{
  "n_head": 3,
  "n_kv_head": 3,
  "vocab_size": 32768,
  "norm_place": "pre",
  "attn_scale": 0.125,
  "bias": "none",
  "init_std_down": 0.00547,
  "optimizer": "adam_variant",
  "grad_clip": 2.0,
  "warmup_steps": 445,
  "seq_len": 512
}
Each number is 200 + 20 x the weight over its row's rms, rounded and kept within 0 to 999. Layers, rows and columns count from 0. The size before them is the row's rms in percent of the matrix's.

# q: layer 2 attention query, 192x256, rms 0.0461, rows 155-165, columns 64-127
# k: layer 2 attention key, 192x256, rms 0.0412, rows 155-164, columns 64-127
q155,072,186,213,172,207,169,183,229,210,183,199,221,212,226,189,212,193,232,197,178,248,182,203,219,215,203,196,213,211,197,188,237,181,222,193,174,220,193,208,213,210,211,216,222,188,183,189,178,197,241,197,207,227,176,203,187,228,182,182,231,207,181,197,182,216
k155,079,181,193,206,208,206,224,202,201,191,200,174,180,202,222,216,196,180,227,180,172,185,194,206,195,177,237,214,175,181,182,196,188,192,190,204,200,196,211,218,199,218,207,160,231,171,204,236,194,171,189,166,199,163,201,207,188,207,203,216,196,216,183,213,206
q156,102,185,220,195,223,168,185,220,231,202,216,163,165,204,229,194,187,193,231,226,231,194,230,207,159,188,220,216,186,210,206,195,218,211,205,183,179,231,195,215,238,220,218,221,227,214,218,173,200,170,218,187,191,207,190,172,178,209,183,165,229,190,169,189,151
k156,118,201,174,194,206,192,194,182,192,215,176,224,194,159,188,213,214,224,207,192,184,199,130,225,208,197,219,243,199,207,208,207,226,218,165,218,213,185,216,203,210,216,194,201,199,223,163,192,209,229,189,195,204,187,193,199,206,197,172,193,199,214,197,224,252
q157,091,181,184,211,220,189,226,180,167,177,209,223,202,245,191,131,236,171,176,197,212,207,179,229,223,202,175,211,161,231,193,223,234,191,204,181,203,182,182,178,182,194,174,169,222,185,191,206,219,222,191,207,211,183,212,196,177,213,181,193,186,266,208,204,186
k157,110,194,189,184,207,197,206,194,203,198,194,192,184,190,181,216,225,221,199,199,200,178,205,156,205,192,215,222,189,217,179,191,201,214,199,179,225,184,181,216,186,184,168,228,177,218,177,191,208,206,215,213,185,196,188,193,229,186,198,222,185,169,207,208,200
q158,083,216,170,213,168,196,202,242,182,210,215,224,199,178,253,208,221,200,201,205,216,214,202,234,188,211,212,176,196,191,191,211,184,203,217,215,204,207,172,218,207,227,237,220,217,214,166,186,190,190,201,194,198,194,162,240,196,227,202,193,186,211,205,196,198
k158,091,190,205,219,222,202,179,189,215,216,239,175,194,212,205,208,161,202,215,204,186,182,188,228,195,192,216,221,181,179,196,197,198,190,206,195,206,190,214,209,193,216,201,196,181,201,186,227,199,170,172,210,191,210,235,194,155,174,206,208,229,222,211,168,225
q159,104,217,196,189,193,206,214,191,200,209,207,197,235,194,184,198,239,184,183,197,209,182,205,192,184,201,214,141,199,208,198,169,178,192,191,231,190,189,208,223,185,212,147,198,166,192,248,193,182,183,216,197,192,199,219,195,234,195,211,203,225,210,193,202,201
k159,125,168,160,204,231,199,234,195,215,202,183,176,189,227,219,198,206,207,219,211,190,183,183,210,198,183,176,243,212,226,171,173,216,222,174,188,198,213,211,228,217,209,184,180,217,213,196,212,188,198,187,189,227,218,192,205,188,198,210,209,193,155,216,201,184
q160,100,186,226,186,161,250,169,172,204,244,203,191,211,213,191,192,205,194,205,213,187,202,196,199,171,217,196,166,211,207,207,221,184,221,173,208,205,221,159,223,212,244,217,205,182,181,175,193,232,165,189,188,204,165,190,203,192,212,218,221,239,174,193,186,199
k160,112,189,187,204,201,182,238,202,204,169,226,233,209,174,199,222,187,179,216,193,211,205,181,218,210,209,191,211,174,214,146,198,222,177,193,217,193,187,208,176,211,200,196,181,158,190,219,163,181,199,167,184,194,202,207,194,207,194,204,205,193,239,176,215,227
q161,102,179,202,208,180,186,209,192,197,152,197,231,208,190,202,247,201,192,216,193,234,229,219,183,201,183,191,206,178,247,175,202,208,196,214,206,185,212,180,188,165,220,205,204,221,233,165,198,198,160,200,204,187,187,181,171,203,234,233,180,203,180,201,188,221
k161,120,221,167,228,214,190,225,209,173,189,202,215,204,185,220,203,225,197,220,235,198,179,185,204,192,205,175,216,198,169,167,191,176,208,217,208,186,209,195,217,208,173,187,199,162,210,182,199,180,196,175,203,198,167,227,195,207,163,191,191,174,197,191,200,221
q162,094,203,226,206,179,213,191,194,221,190,240,207,181,202,197,203,203,176,173,202,190,193,211,205,200,239,184,202,169,226,199,184,204,192,181,227,215,215,198,176,204,192,209,238,196,223,203,229,184,182,185,217,181,179,215,204,225,221,216,178,165,141,172,194,229
k162,110,175,180,200,187,232,206,187,187,167,195,217,203,215,227,199,183,175,190,204,200,233,173,228,163,196,216,215,197,180,197,205,183,200,192,207,205,201,177,217,195,202,184,196,171,185,188,221,208,202,215,158,211,199,226,195,205,197,196,197,190,220,201,196,247
q163,091,194,236,198,206,184,213,203,210,168,178,165,187,204,208,184,239,184,201,200,219,207,208,197,249,211,180,211,190,213,176,241,201,204,237,232,183,153,178,227,208,180,212,188,201,182,227,229,224,200,190,206,195,157,180,186,217,184,206,216,187,218,174,206,183
k163,105,184,171,203,179,222,184,184,201,233,186,225,195,222,217,204,209,161,215,209,195,166,242,176,182,162,233,206,176,230,196,197,195,170,194,203,217,221,212,197,208,237,201,216,196,161,216,222,187,202,189,174,211,211,192,196,196,180,201,200,221,176,217,203,195
q164,108,210,191,212,191,196,212,190,196,181,231,196,196,266,159,195,186,203,191,193,188,213,173,213,234,189,208,206,183,186,208,180,189,199,188,192,199,212,208,147,203,192,198,180,213,206,186,216,212,212,206,202,216,168,184,195,180,197,221,208,211,204,210,163,231
k164,087,187,171,169,171,202,212,174,191,164,174,199,200,160,222,189,181,191,190,169,212,246,198,185,176,222,186,164,235,213,240,229,198,170,225,195,217,214,188,157,203,186,200,196,210,177,217,185,190,195,184,216,240,215,178,198,222,217,217,224,166,157,180,232,157
q165,117,241,206,158,201,177,219,249,178,235,169,224,202,140,175,169,185,211,202,232,200,193,221,203,225,221,192,206,212,192,229,217,216,175,189,204,200,188,170,196,198,212,195,215,217,181,209,174,198,205,196,207,182,202,197,211,206,234,209,172,159,218,219,222,179